From a checkpoint of a small transformer trained on Wikipedia.
Size: width 768, vocabulary 50257, 141M parameters.
Architecture: LayerNorm before each block, untied embeddings.
Each number is 500 + 40 x the weight over its row's rms, rounded and kept within 0 to 999. Layers, rows and columns count from 0. Numbers have three digits each. The size before them is the row's rms in percent of the matrix's.

# layer 7 MLP down (transposed), 3072x768, rms 0.0238, rows 2162-2234, columns 576-671
090:535532526531437513479465461413574478482514516501513466504463513423535449501443536507545487471531465425485512532446475499499576493531439538484497476414486497526532499606465456479465535568486552538530475489490470464488477449511448448582478513479489475488474490459481500410441508522514473501
097:491482487472448547421468497423520462520521582463550609486562494454477493514485415552435512582484616485590508524437436461515482502425510529453508522439490562597488531575515453481401501428509516515495419538463497527543453479462497463524498529514495495500519549502538512493502427528455455548
087:541391517516481573434436565488474598514479477437570502460384431511516475544493491515528455485527479538495542501440546454492513542514498480443534487465516499526472518532493464475514576515523508508508513560503535500519500465542496454566477480472508470440521547457478488510518528572458472532
113:461568498451513516559514487510495389482506521465491496486468523537487494441550487522547527542492446542484488540522522503506464472482486520514480582491435521457529432514510536438525483561491529435478488444485469545406579517455544475526468484524568533506422470332494513492481470515475597564
100:452439456501462484436535503501477523518441510446471492511471490531475490515523530514514502459483431485446534505472484525459511494583435459473489469565470463593541426515492500528524490517449445488523452469464582521509466555465490498519465518495471512464516500606500527532549475553494493493
094:493558496444374560563558520456443509438491567594470495462457527527466477527433445604492470480503532421514532473443461502512514532541502506440505462463506478544575485420537559552441465531518519511502514505526512496496598506520504447533466538563465480495475494435597500487485440544496540504
091:504456486514427520538522496512464431547557455479510498499520494567462499393526451474456606522401487515485492456521448546489524526562490530555397469473504482518505583503547500505450503515553498523559502470532451442492525509522461555573455557505487525521468534509546468494492512488523543531
105:503437467482419454540498489485469486468541478528509503563543465460386531489523548464496467485528571484484518444509477496448496477509512425554524520534503511484545522517463477507526520445472570551547487518521574593507536482497446414530496533496506526457475459545469497525540468499433503516
113:458546509462543496545508560466565503486449542583510527466539480469434485492526496494470536467590422478449485451451492455498514474526576529516446542403496552485501486468453532488441419443473528465475612503519570508491496505449469521470569593540511475552496445469484453495455471500562478498
099:582455564523414495489589460470512524471525475511507518589580488482500451445514472438455495518458604517474454516468511468398527528438533535587496455487508452550482487513575486500483470499490463489569561498521517487510467523490521493549472508428490607448476499433533521482543430502462551481
092:527465497525491518535508551417488506460545538561493494490547554454487515499464492497492435437543449496551549529511518473511549527540389543491418565472500550541464530528516542524515514562497504440477508531560470494512441481496567467438478565492421521480602481481588550528493536515487478483
106:491499509591470563569566438458421501485531499548484521558481605506489484539513433511515453484547539466471475512478595486583544550514514503505484477418510511552479530550469531492461497519490443505478458536470564493496455560520485539482525578478509477517510462500518493490490522490449492452
108:461471504504560434514524502551474557420531530517552480453477553534570509455557509517513484556489563441453475500508463447507502559540521449506453511455475488578453513521529494524564410476569443494506510498457502504534502513565506468480514485575505438496494497497416565441455423514501398521
095:518565578516560467510519437467581479515464492508464519502566479520554438477469561564538463444534546480500478506475533529486525504485551456491524570485494496467506523503420535544383481484475493523551437484533489582496574483486514483542499499499468481465496475552480522466507512594459563553
106:479537436569516527514457491491509471531414512552515580463496510543545525443476490482507475512503476522502504512574455436445538475541587495510527500526476493545572497493514443475514459501518498456474522548569459502541455533551555564483539528440546530465532589497471448524498586503595482425
091:565405499479495599486454489466513516581484505493532481523506509476457469574468487541550421513505483550524466396493474451448504590540476442451492461505520581507508528429524526481499539478471505496496495416483557521472515507529393493543458524458488539455590506511516540523480431456515470472
105:512479508481521583551494499573494474478520444445473507498544494480482481491520491495516506455494473541481465501534470468459497469578463558503441585520502546433473484500437481530505496490436446545491523574476465517507526502551469490542488560440513536550457482499546523515484504523500460531
114:488506541519419424472513471450486463526532505536480602478502425508396499488481444454519505498498452442430500480550453489512430426535516482541488476512580560519489502451439525558496492548549529539531487533538462523551514513452436452477505529508498513564420541425485526551521550480538497497
111:580536536476536519546461534561511557513549456466551503555436525480549479416530472586442515507475465604521519567538562498484510510510545500493542608467457436482449441446487486470473551451470598523487557578487441500519469514465470519517511482565475475469550479516449414510492520514531472620
099:521552513379516508510435517604569466563427617513519484580408525445542542490512500492496514551560511458407501501541493505447593568461491522485527517486498475487494492428574457489547456458477519554463505450516473502487413558525542534442544513461467451491467437546501523475497467482516480425
096:441520498478460590477559530486455540526549543523535547471473503500497455519477527544504476541548479477518510520462545502433535513521498455533552485516523553475425522476463487507546468517479526521499459437478523520519541504468528499475476475499500496483550487493510550514459562458507460469
091:446494548497540563504477471477566453539535594510513562511521536528503515418506556484587509503491523486498426498536565531490496512582492503514471488446437462422485454562543507452470445559528566475487463553461471462533444577448458486462439603501533501515469457461430558483472485512432461555
103:504503526547521497484561430571513542551515528504515501492446491503480522516517443512478493543543523500471478497539463469517516502517499506534549527451474421551438476435491492422491519498506514393527513528549407519585457479481478605532512528504580535444540558521488453517528478505418513507
105:505554516501409440441522505569595498447521463511530483513570563505431542525513516476575463436449413453534499490485547468487542583532446563486596502529530506499451468547505468534491567465464453505520541478503477494479531590533518475469471464511474547477474443535489526510559501527527489493
100:487529542508504592442506502475425540482508464447473458531476582538446511491464465543514518569498420572490423506505574485460476477539469512484494401386515604502497532423472539493503484467454431493491500540565554449484428519485481498421503467493530492570548448505517406496412511552542541463
103:396541486477442484513531565547604474516547464538475497471504449489440499500485514415508501476472523507557461517531486539401496497470497528478479515504492579539501507444485526495535413557572465537433476577495439439366491506471467445500503509546470491456526546574491562463419468494466518481
093:484502581460526499482473542510480492415474343492526519457486520509541518513521567460513524500536448528523530484510507479515527499510531467499348501453456497508506498526476509516498430505537456559532459522469456515496501528548264485512477479475529518501502551482548536509477521519470508544
101:480449512453570471458559439519509489554524495561557550495490490460508481449455519557370580490493514601457480504421481501531468455445498460476501519476536505522498473574542539524448485482563497491484460488514475510623492429454508448574514483473496552434481546498428485491514452447474470517
109:530477563429536412444469556527531401537434493476491482508533577546585448570542373550520508454528532522445548551489499483522531490515582488543467413442539578445498516506481512531530505543537488441437485484516562531453485486604539556479504503529495479507410475546539501441517502541500467535
089:501509505505511500544471484517520439474530536481487566419486516530469518551479456478493553510496439468488500545455483498505583471513563513504458441493453513542493501528557469563478584506459463508473463463510452546502535489504560427479485523420517508527507501502487490538517552603435416525
092:506512453524557606464485557497478484425487309538489496507464532517449507462501524518509483514494439514460507476482489504491520441519517485524422478485487513442496472465502520546495500516493485526456506486448507500533524492476327485503497478524541493515462511439487549558440505486511481502
093:478552454542539487425495458526510571538532481518468476547586531512470430488539502515442459534523472494534514546469436465500464443422515483561488502433511501466460499546479486564462469504557454551547552532436478471526542484510539532475525501512548530468518498511471535463473490468578462490
082:464531516487491514465547532466510487421447483490496515436457563439588494458499465512475523567482510491524517521501528511424457474460575499370512521557552464493436533477488507499472490478551456496516554433471464508509525565517515508513556476464535435490540635539460488463493511522556500510
087:507451461534508465478436536500486491484484478532468513548491566586545514427524495475456496427445477524602513475501518485516477550566483489463558500430477487491503538528491483550428549494514481560523522463476525446574498492521419476519521529472578472532557574562419491402524468523471453453
083:503529513475506535522523494491508510157500507480464443507522523508471516489500462490484516462476475509488479502468538507517517534488514460506500505503490511456472507522485517531465515515501507498537497537487475488509489539512581502472478508543478492489520450484521513529514500529505489502
108:424454497542498531464533485445525429519566490428463516400499542539467504531493453516507517526530485560537539469499472511424487570548519534501528506567513487554560498481520516514509448522557479455448438499521537466474541502461472558484484523502470446512513542527570492510524523493573466501
105:552525469463528458521543508468507493519490540518512468429528544496507536538430426515476529544528468564473444441513512470484501502482427474512497465500525551476489557377522480461467517509436550510520532477463522519523529496589559485516600529592509475452513502457509497517470545456495523496
088:479414473465498451422346470497496553517527521526556532536483462491468527464498496493474512565540489568537505560478527506483503549456466543507552475507471503554471532513489465516386468528534587493515496483483492509480478453580599528584448499506497501480560537534485481484488485586509483507
101:504460531565572502550490433444505500466527530457491482481435479527483519478563565494462500511532377476572500461548510516486528461470510562520518436487470487557512562467460453541517485493565489504556494568542506516495499523521481556477544502491487467512489479573538523518528487531517513490
110:454525525483473517530456501446464417592478555497467511512515488528504537524510498510435416570559503528493502499453425580501510492555522502457533448477489540428491538552505537520480530458486512496475515524483472562488446417458602512540542480517489473540506493509567473423482487479471409460
094:507481512527508544557427502445525539670452501506508445481496474552474454501534495513497519474486459530510480478476524484531474507490459464486445502460490591485506502487511519521491470494472454509477564463584441544511470438479441395494522499476538517556439467615534499546511546417486491481
086:509483527451499498468556470551479444459401490538557558451536473487597485516470450559501488525561576509547455412548536452485490580539552512497528515408459488567531469507470441474452491485501538448480475492488470513490406493490542602549506429466553547485521526569469431469492539581511501548
083:564533551448549446589519457523538524462463597484535453428466498510446484484470482517504506565503472567556528449434543462520542517465514615539563546466459516529472515490566524521474515484519545545545524542486460415591402540468565553512490565487526460536558541463468455492501511508528553494
103:500462498488498485470484522440575456455455504491468563541509486516555481445526495536417497486556516542563494534437458513494544560507498395440526506534396468455510424478488440462493523463496551416547478559472500471563503527479543488496525482479518517493523469511475527476553575489561463523
113:516484513544496455503528523476526479495537550474541539438515506442434503509516527452517524543552499583535501479439537523503505533488407526521426551474482491482521512505478444409449462551531588538575420570482519461470499516522429503502473553506480480511500496535462475536518493541404546475
108:429528530568499519425485475481504433535511484554477478484539583560461462430524492503476433482508541447478509481509414546498458474480526530520464505559449462507572513457571516464463485500476491524523555468485505467499610489511481467585519543454511502524478472544492472485396529466504546494
090:503523498479447402528530604459522488453477384513486548501492523508471645508464559528495429504493470505566471494473543466456431510532484587600451481416519472497491534526459499498540489478512536504515562475535484457489561521522472501531391511470577494543494553484497531516450408429477518517
127:555533514494531535514473453433514507548564559533503459464460497531491471518540445436541483480562556527506488510518577551509533530496499462437575499531468461439572527516555459508533514521444513441509494458497543477504550454534656494573573532517449542560527564544533481511491489583416540468
097:516542498506453517579557504508555450547538468474540510507518552512528529545450547547535510416517487508496456479534540558546502535529490490464488480478473526527533425357462452438479487489464460409482541540471525518421546501505531504397526512579437538515491393462502529475446464508432476447
108:567498601533530398538465518441468545476429462541541525460442477518486492453526480510570466495500490530503492534476586513497588460463512440527514473522542512502563412546613509485530522449468507471472521476425504534507500508513475514476502565438494488508518511514509484484474545478505516592
107:498520531505526488472488506565492530546449422480505520493528479524581493493488445515475451484487524496556501530603485481507501534486483486435450467524516458493469413508452501503502532480487494542457478593484483479515512508540500518543555496471513543482471499464495504419451526483625380455
106:532490501498462485526512470489479456500555577484488516457448522583520574471452490560510497530544502448534577569521490477387558475563559425529474526549487495484488507522538512507456538514535529454537458458530513511564456528557535520552513479496546486538483516481506523490529473489445481422
092:460453513519515546417491502433529481515502430488437493450513523524412403478445484501512515543496494453514492532487476482545533495492452510450421466461524507511529466523485495492511556511506462461471524510492488481575494477463474494569465494483513477476560504469514470445462505516474411520
109:462500488450482538505618449513617510523459570559574499423488503522552491474456461529529532576538440488525513488439470519556529483471504542464460523456493446546527438479444423482533464521479491464571506527529474470544520532487476476420559549489488578517454538465571459560549428475473523534
107:496490538560549497527460467519505548538596478516486507574552499575513451510503483564509484502449529478529417542517526542525436524496520480488550444449520464449478505488465447486526544415457510459505495506483493424545450487473538505603547487540478517424489514517524456517443540499535479483
092:493437546460471450518556502626465427431514364553483461441512489439469453513523509439483484462516484436460555513452506505458570461448445504452505467484440454552483469560551492454475481493484489477529522517500531543509470491471540515499493572481527535512461473511511456544515521569487490546
095:493512469495472499514480474454486523507486494431456414510518512614460477567413505536524540528444480476490487524480528475582450541500479520458430475486544519449522492496545477589496506595470523556528503532494529486498602545540500486532559542488475497567493524463466526474451494558410462437
100:431574484470514485461528471478483568503488545552534479528462612567473536538533483493547485510511507525502536517491488501439468473516517445483484464422543507554474497510434498465529519504596499397433430451532570524416530537480594485480453477441516476487511474527493518521464523462492502484
104:546503508417492502504495525482455458502478484485473517532437469496522485451488473518543492506452452533504496569531477549461447515518490513565562483436499534602576525517502534508509520513495494522486477523506490499464507531511538488456475486507463454513484459500511492519542480460451464468
104:518428461474530561454483461541499501458497527478473493545469493569472510514544565493524493466495568442423492538492518474488522566511490476508517544523554432531480623550437503554493437551476513525512489487489498445565516396481485519537450517477536498484458478522419402531621527517464504520
096:507502574468471536498538396535523505550461535547496468543532563435521515518604538475420513486545551487479519498520545437498513485537515482473511479503471484557459535511455544499471532512507465558500436491538490526609459499507519508535493465473525492503466545505485467515534442471486463527
104:528546509480454495550475522440583518552517514484465520504550537453520470475420489513537494460388518523462576472443430424467486537480480472536489536529435498547486478561477560509440476430488458529497443504520450515528546486438415500480494520473537492480524445568528476538463501490490523593
104:500568513497523507493561546568487464504554484528437544465531545509579463514530520539438510476548443456454474404512527436493544473557433468488490469468513535582461522484562501499421582471407475497467530507498485435511451501526441391499548508490570516461430512511464520450400486453487410490
106:492529508417467416468468515484489562556442494552562471510502475450512460399487441473478478501502548499539480487461481595498544467523416500537535450534462499493503574514541459561472475490492468462522514464501496489463411475448525467512538494481514479477526549524486504481458552455466518479
102:487412465525530505456533511510557499543451521473538545522537470546496525431510561485437488542488452541503560556500529546472537516431523476457536526391482495415475428442497526517496575529516509495484541498518450480596516412517528466499538536449460563524487545458492445386490547514522527556
103:462524495469495409547461484522537482581498498507482518468495402486469457576498457502558525463538499451604517498426541493535526482547498601499499476513633430561474425537502599547451498480476510451479470503578519569501459488476525501556453469553492474552486540557548443556536489484502523526
089:521470515558510520473536504614466489549478536463491452488526534440598469559471582519439477462438542515474559482503614562450474515571530505501489459459537457500515517499518497406483469479486488538451480476564462499566473456557514432488505514456443535498516478515528520502533516454482547547
092:438580506524459508506468525459482503383412552468491504551473424487519471421471560524516588568475478480537454450531524529567440562510482442517478473486472471495514502564539538507458574405451488508507455522500469453497494527497480462480489456588535503546489492457499413515493540477455512511
105:533534516485465551548541426583548410495547500487583541546549397532474533400447484566492433555502486509542555568493542450444552484546473543530566501488530437544490457422483510468486453561532522461545512401502502500466492481572515520542461440502452524547394495529479448508480505461467532446
100:520509446453535490532535538512489489517515508474460490429601499489538494464459419510515450519484441572425517490482439463459532456565436448502469537481486457513462525524509452501508516490525477490547497504496468502500437556436527546475488494440517501494462441519504515463496448510480547504
103:526477492557488517557521464482543459459513507550482464493434522574449440506549454438557554484496485502455518466522471510468508519508517494530459538452510451513467557471517419538518490556542477556517443525447498515468423549567496546526451527421526516516511429503575502543499500533535492515
097:509453495465463419511529558453498453486441540491464488478582506432492550473480458504482522488478528491534514512459448578498514511466504470502533474519465475481493435519565543464461481444456489441446481503536492579488426529521440477590543469483453486534427487489587450487497617504449503534
108:442388503434518473438465508543460520561444551420594465550530543508476483479459492497539503493504541496472476491491541484506511483551533519576455568480480559519507495551495469562512538528491427537501520501472473511625464504549522493467509413555433439461513487473419471583537494587549521407
# layer 7 MLP up, 3072x768, rms 0.0308, rows 2163-2234, columns 576-671
092:596483506505522387504448507570513575453558530512492541476431415514458465458497592435470534494524445546409466523502499521485480361558500521486469574504581495448454511443537542531534532501410517549483488459463458501527459538441534458549550419465590512495530539473486491492508552458505505480
086:554603571462532473427453540473544448537536515535433502533529485507530557513515426435432524510530531541468465462511532428475428545439486496529483510524486579504520451573493503513484494500481484539552394558484526528564485507450506480457491513531536561529483503467537493438465508508553377509
113:490524500514466419467563471497519539530515568512460469436476498539545484444449487445434565438441465480533484539523485458498434489509479456460504494448469521474483513441540500519522515536557495537509514532416473475572456497472518554498480519484536500545458496482566531496597435525390547458
096:551472508439472461441498522569573457513581534495409503500488485491484553558434566453581483527495543501464483450466497527497540461509476509486514506485477545482524456472410505466509501455479504528559507500502529422582477452468495517540458488443473528537519441407586495526511533470551516453
091:476453483487439496484499440450445485522534501529483513491460473532498499499442507495503474477508526534524500547491478527484410522431489499479483424515570480480532502418426467482501507515461452518437502423379487511516453586469482425583479513517521479519563479455585491477490489468501468510
092:524521558530555456475469461466548614530439515475495518419509456379536554592441496469545462470528517549538527518535445450515512495523502445500559539432488528518476498537465454548503532492464536480456497513429482517484492481536481487455516433540507559535511493502492508492488542516512510496
099:446524490459488413518471500576476515514460499417437534499474576501429582459513509486481493543526529515409472494516529574473523545482456500509503477469488495510477486521531487501482618551479489434449555506536525606497496509511564479491467439495479523454495595477407481500480524458472536555
111:504467511483516542483526562522426456502411500486528498464536466465455480502458584516506452543448527494495464535581492414521522516472472539580516529546517479504531554540500400511481537488552522513461481535518490511502509476514519500416474466496468474484529477468548516493501512458492518486
092:492464529574607500464542483501501438469554517516466467609428494479522448585559518470495489503450478402458477491488425442449521476432531514532502522552562398441495524456457520574473460540461512482488476528513484485473492487473577544451505461519539503519539472466461504456513456555530491535
096:466464517510480550504532496486506465513457547456471520518497493507538556509476522500504568538523481527492509508450508556537465494427549445542560449503500584437552512483472488568460513519423484546516444522467556445445470469482553558581511454461594511534512451494475539458569457472535474478
105:523395545518463487499553510516508513513517512456443517542528501499485468586551479549425507464505514521500446449491510464498534508453523469513598610467515517498532502569497558495495529563512488444494587496519568530461479484487536563512466508475540505565505571515545499536540577467536524442
107:526499495543465520482471529494548518466453533458533463542481471501524590526567490464472517505475535417500511498534521418517409520470507487499537510540534463462481459552459433495467489530482523551488513477464573546483516517467557534459501483446436465461498516437519521488517535447498501445
100:479528575452517432478554514467460517475536482475506459502468463499493555514533489510479438529465478462456543488463485527513498455535535458461577509488505474487447491521454508502524478516509521518440546494493575471512609535545545563456392485525459495493530470541463492504569445477548550508
102:472515474394549514498446487465460500497514450450421473515478481482461550452503466517584455555452496442396515480570534524493543559535496513510509516514478518483523546451538456452500504495487488499472478480503468486426512497514534479524517502535478464590554477532514491446504464502490516523
096:526492475472539434566488392479493517459467512494490463535413559486545543517497496459504530484504521481542547496447471524518499505522483465518540535516558438445500468542473433492530472509552488513471545515474434434512541475548492530485469554514509436520496456452523472496498517530427535434
106:470491586481479421448477455516488525491541546460534568532467458549504499567476478540561559511534514552454451514499417498453547525474452504478535507479549534510578490474476529505471551481489521559433464504526529580468507526535536581529442427453506531445508459495417426463577477495498509521
127:487553562530537503431581554501485527463500552538498496531476502480542520563479456446573450486495445488445424529533498435527484497507439524421595486480562541408508504517496483463511563546448608481499563502524495507496534476541478421428486478552475511478516514466433541559562530473558450437
107:512498474494555535539467513549436472480545531441466510483395491503474479483485503496441487604470477517461494512501448492603544431548350476527457553497443543467582576524514653544616479507497524527441518554476487427577492562588513519481523530453492468502540449445523431480572475549534559418
102:544485546525493524479488449527512530500460530516485542462436484518491492486558569466461567534498488512414481462494454529441542526477545379500512504434513496537558545486550510442534545485537408517465474458477434488467471528473494463535473477465529562461558458414487535466499475474462566485
102:420431503457497475493463526517502525512510558485446515584507484442478498597553512484531573500515550442512508507447503504547512441481407467487564583491569509502492485549498498515427536468483497456496464504502484451542586548442468535424481533591510545471522501488450442471546479481507557503
087:497363494506476428468539534542493568500533471477459526533519477433497473470456504556518537581524534526479539526421465465549475523500508468516522492590558446531513459472485482452461514511464501515514539503496522505431525488559548511476566523476526410459490512492520451470467455525556508460
098:513464430526486527521486469516511535494536544529509514532500554488484532406429485466512401571531445538457483491459492467509504465474486432519519503572537509448517418583511472530508488555445589543441488469553502520438476619512547491567528534566588460431465510519534469503542482513539550506
105:468475452539522526453536484537507524477480474497470525508478520506490502469496503539494526540435476466516393512496403500537547455516523463494435464586521493511534464456473496457477495509509452522487541509427474425549509533473525489488498606483521482478554482537511508468464474475586522519
097:497434543540572475533548390475518481433574502545527502492501467414589540514488472506496510441561575487477506489435521418456464477491549488520552574527467535446508533467494461551517467495517468476427446452501490566484439563494548538558412497512450561547521557488519539522547444501471496517
102:564477467399449447500534489584457484426485504490473541531496511521494470475483472623518422488448551504488472466491512539473506556569518514513491471499455488512563404485572522480501529514462518426432525473483464486476502496500549551461465520540512494523513515525439437448529602522471485472
099:538555530530509557446554507485454519477494547425426480502443506489443494555435497534552552513479498500533518429417512531467525508557508549466478431518544534510435528460527472457466488494428531543498526472432483511457592509496538519454453518474478433448533593483496539465453494451449520467
100:563506587438580477476473515505458495497449526491494506494444483480556564581507385473533474555531491448492462550535513545441519464544549448407473486546456492505522482552420444484531554559462508518394505450444541508540549496483553545472509488519470511497465499529429499495522492465547479521
108:419499489450483565469537495465456497515558521482487489497526467540456468490556485474524494462481475533432475525602528540502495459472501561494560433472508468496527519460506490499534567511493487495494552445535557490532497522461571471512449542453472499563505493436577534550542495509539561517
085:497460502552495428474538516424476496491451479544495527498448470470498581532501527444541458481448530503489512532503541498487489475521487484547474553491528466420498446488448500485539452498498513548444524521460474463490548436506487489543456411503497462442471490489491434437506414525520515504
110:483474573549486525517499486467501535435512461470482565522504506449511562548464457417505452531499514437505503545501539512467433495503533491439461502547535548495535540561478532504429496504495502518500512502418521522491503510489498530489467442398510504547512625489443461545473458505451507544
095:570497567547528489510527484467580479486522466481441524513475525387498538503464484454500509514463533492437528488462547486514470523579507527438514495603519565529492462435515521445488520563417569591475466478471465566504495546508527469520482392507439533548472538501447466558519522501430471413
078:566445523524532461543427472451498499527560488457425462516521487540451505520531588537508525485461507437471563539535471519493477477511462463611453534414433514517508478525495490515565566522499568550485510547546501483548471450478512438509504516512420514499477471501526557528543494422486535554
087:522504547554518484492579460499560449460513502478508488544477456422474559487557514496522503603491476410447430522521557509457503514489503393467549482480518462504438482507465442490504481465564523512532489546480387481541500500517499508489460440534471432483481498479484530492450550514548613502
085:495505532560494533499484522481538451713519483501504543477495454494487532500500535509491504499543518525483510534528453483515471434510381487507468507500565505517491521524518485433506463425515443522525496477504490488472508460510498499515487537476491513541455510495500478544530554484490517476
108:477523421500508512529529469503450529506493485475512523563477439512552472495454450518463487569459455554508493449472500532545449517509476496572540519467463544484579563509477478518486553503513535533520506540498508497460470460558545531607514576512496398455485486518455519474539511484464512479
104:519447540526471513487516473493450537485465499427471506526421518575470580471553527504477482535471556435479535456489471577486494558476506538478513511507552392541544507478549534410547463481514557559484547513437527476509449464498506523509494504528466406523534596434519460476498493449508520547
086:507510508441542463548458464558497496456456546473497474491542447437477471528487480438554461464584482530537502581571453479549543500497494512552490495516461546495562564579508514548433483456511508523460585469505529500576466475540484439392485558547457544487425524497548580466489429451559549552
104:505434485561510479523567515432548446489475464512460525457499374507498511556484541580488511597478559457441500487481483503530525446526410505450559523501551555423525515508467427472477525556478553597481475432550426504477548513513527506422503482474517479581483518452508507440519474463476561426
106:442447419525553457547547502496549462491532529498428427462435460519505601449466518568529533516529505534496405544557507541508454493562484450514487463528542398441532549491505480513642526597591502555487501443529487501460529495552529546534481488410433493500546488516500543557562531555524538460
093:534497475500580556484535464528500521452456471436451486414478557532547501512545522530555439558506542476521507529602537450478468505452446490481475514520571485502441510542526418502495470487485581525502478534522451434516558493549531532439511455524528501489521590543529409426481400473506456496
086:453507497546521564434459472412521551491533463408535450490477484516460556431491529487523457525496491487423472535466524476542510441496497472508506508519547445442452500460531508524531501576450480522498556471484497465522472567466539465526486514504528490525447462489505550489501533435461542535
084:500406552502485480467403445560399473462488506472480565503441517483473506470564555483511496491520477475493513506568513524467467488589541396506470471543593396429513495540441468549516485508481415542512515486491540441491508532460508424532465487561525484490483530483480578514460564448469549492
099:548515527530482514533494527465521523475446494446534477520469504451496535467569526462513447460485511420513499471522471485470545485460468526529517494498531530480483484476525527477481505485459568576483513481458552484530509515525539450572492539503432489517467556435471496567454404524503520452
109:580514532495467492509590520516481482478439510524424515519523550484496554467519588544519529586450539591472507480486461496475534554466531499516515508525535471536576551454420552514539481491484543440444446508500502533514485473554549471427473487475514510506498504524514492474521456561429490457
113:518471503473485479407476504475543516516475533462477457520526483527471504459518506569518427536512477504479452476572499484497497502455465513557502459595573456479554467518533544491509411508479425504465524586461475451550482526467510517492423556563395460484489470452498493515539524459515498439
096:514499495512518426503486522533474525524512501472432427486461517512460568461503472488485476539433508476446488500503560523550494531498490455415523462494545507444506488455580540387395491547493481475498459505509454544514494541491502507544499490444463499533569503503504477441441483532473503389
132:539584435446502536499507493461501458511490525440512521567506463541537581552483490545505456609547478454476433472562396497500510586436464516468530528532506453465509530582449460476491483519485499489459420475493472487447475464481514519542431563446441418442584596499476483482597503519514544488
100:479499473508510437512470503475531521505505480499475553517480430471540459500550472518502477475513535465468442564553475516462571479488485394485515507502558490448503509434436467492549506538424475488392490476460510511394505484533487383446498499582550533548513492494528534456500412488536544559
106:506463482482506468539516481520581440447525470442467490489493488494476536478456538525496485421509478464426514483516498522520436519464492490492499504478533462505493502527446470499467497478529516489493473403438496447482579529439521547457522522569450438492436527470492475439514505454484463420
104:529509540470510385457466511505475516544502467500433468507422518437505607519469485470478588548521579450487485555472505457475487509521497444517486547489583527468564547454519446481558488541507448532474459504475519483531592460451534547583474517516479520532559548497463492437535443508533456536
110:557426523522527505503585497514559584527560495480459552486465532534479534495479485533527504500477484523530418542392536478576538577475403511488495548498517460520579448473473460587534498529546500516504490476491451569586561448466477559486472512484476493462487445483524541527506533469480497478
091:549536560478543465494518476488543530478512480545491509522495474400511475537469450554422535488564508503450459505525494531517408504502488475542501544552529508479471462588494466537485505472527541450494467510515502476533551543443553530461508492585537504556451558492475495516487495521492567519
106:526501550521477487506499447583506479480452501469457527480475515496478509508537469572497533454537524492452460516474474490614521558495447528411490618472508534496502483439602502571488459511499478438475466516559493554520463524525518534478457516471452521561505604409510496453545464522480502468
103:474457529484435559483574534533558499457503601568486446513540474519511546450532494441557545491513555556522513496522500401547544532512459535501453527508557568453537471557464631516579430516490490492515494503492497530516483535539511461496451478544466426523429448479520529502518458531464533444
087:515482438511486499487456433481510513445540492538455528453426441460445473476526502558515510504538475510464442531486433469505499476478493511439530535452507540532552442468460531520510540580422469512471477465511481557466442496508545513510536511560595502501493525475493476553546530477444427423
094:517442530450474486518492495558526481530592518553520542508460475433471479425503481440489479483515499537520500551489559520449564548562526517516471472507503467524522472498432533472551472440525439461463489544448448488514462498414506469482480469490525497434524507508498552498488503416525498518
104:528488442497543391454506447526462520500497542507476547498440523556507508484524526485451501452437480529461494475503522475514542564431489503475494578512546536536509534517480540498514466509501563467513498542482433533459477469500430468458504500537554522488513513501511457489463548473510458484
104:463527515599539400516507511532454582508556500406432468550499465499546525504524465516517481536518493466540554520542453512523519520486435464553477553483584513520505482490471499424528431618496475514451531444516466505480523506486497527523465520485442519527551504496523475444452448587452553486
102:478486479490590569478498494528449464481450460513477533515522503485590589507498496497546419531503448446543483485476488497570476513509558533455460503563497459524551445487444496446483508522520540461477483488505490520468492503542500485438550508547503418465531529452517538494482528455518523494
087:526421399518478535541527581535480454530521487495455486458549479539465463471495458458448500528490533465475455458486492437556434449467411497576454484454514505468434529446532511533476507561507487454532450513529514441528515504458489481513465468559410533459497569518485523460448477453448500479
113:510555496495495489503473518448451533511544604479496435543460524412515544444559550485459556481501523507521443495481498485529515561500478530517621506513444525497520476450458505524447478528506471518493533474524463483498626482490486516469401475526534490505480512418514517444521412450498521506
106:512521431529577520480512538536497480510519563517498466523470395497510496535517404500590537552476514511511506587539488546392543481514433519477518489539499540482493540528462485530472456472476463528500507487466466470452499473524488534499486505461480502532601471533472522518619486562479472551
104:470391512521553538497554522496480514490600520475474469482530385508469535460542538456475480525472513465452530516533557454474525464477431473525522487465468438397460575523496485497513480526548494476500470532460489525474553531498547448477512507442488484518501498485489576558482537524539605537
103:531541558481494534437441521538454474473513489489396497540483468488533454504451416514511508514477433485511522543542438450433518545523470468495497486635473508473490497504531482534481484462477412576472508445484472558456501518564496502488559513493409380475536493555498477476522496541484517537
100:505441576520530428473478449559554508425580518501515457435521513567479512498544480520492528496489507452449489529514504618549442447448473488480471529500483579466526501486520480444514514531504472485485503495545573545516508440613504553447457508390378436491536560440478555465490436508466530523
093:455372530513509464393508500533518496465517539505473511479529520464486552506492543527434621483496521533507522478457467504522500504412422403460585504534518516490538497506501515549503478491517541501508617499491506544513624548560502490488494510527505463507522456496495507424414455497436509509
089:498482478509553501469504484585431538512490484502501439557539494470501447536481434433523520513518490465497463548560494525481556452535409486526494484536507488483575520562532521494484497563506480449455531436497532441473500534534522553504505481461452478517487495506478559509469506498488477484
105:468495513519555520421538478463580518532496468536491509434437497479549567515551533485479548534482488393492439489520478485496558508468497417475502448485463523519483474576549513475563516504454569550460499506529452512541493611475603519516501540532435519515566545568443542473508481515499493430
099:478502527534447485497521481505489499504405529517551487482547364492489509525469470495531483493467499549470525555486557451586391493504461545539525506446487520500532476531583476620523547546498548559461515531521482524486546434456563540537467459536493431565498576482555481467588471476496612479
100:537485532499538496547519435503494484517518604525503493479512470534483578505440505481517511485550492610401479512483552505491491454516516540459623459525458524496523481499498437454458527521485491526497515523473531493501454464539554462523511495427526489510538523461493523547543538485547498449
090:540518497412488518555481472505510535541553510452501468521533450432552480486443508560480445546509480423404439488467499457529506483434495450490616526464468519499506490507541500562497522595510555502420563465531476528557412510529583555449481491553507478405508484513518498535518494566534446516
107:453547481547529480442484532592507409501522496500428499482548480445477515485498430556451509524467505503540542575455552471486534569451490552444529538470384559497502495491556395509460519486469512465410468503497578517594513455520558547487535574476451545450563559495471444556553412493454427553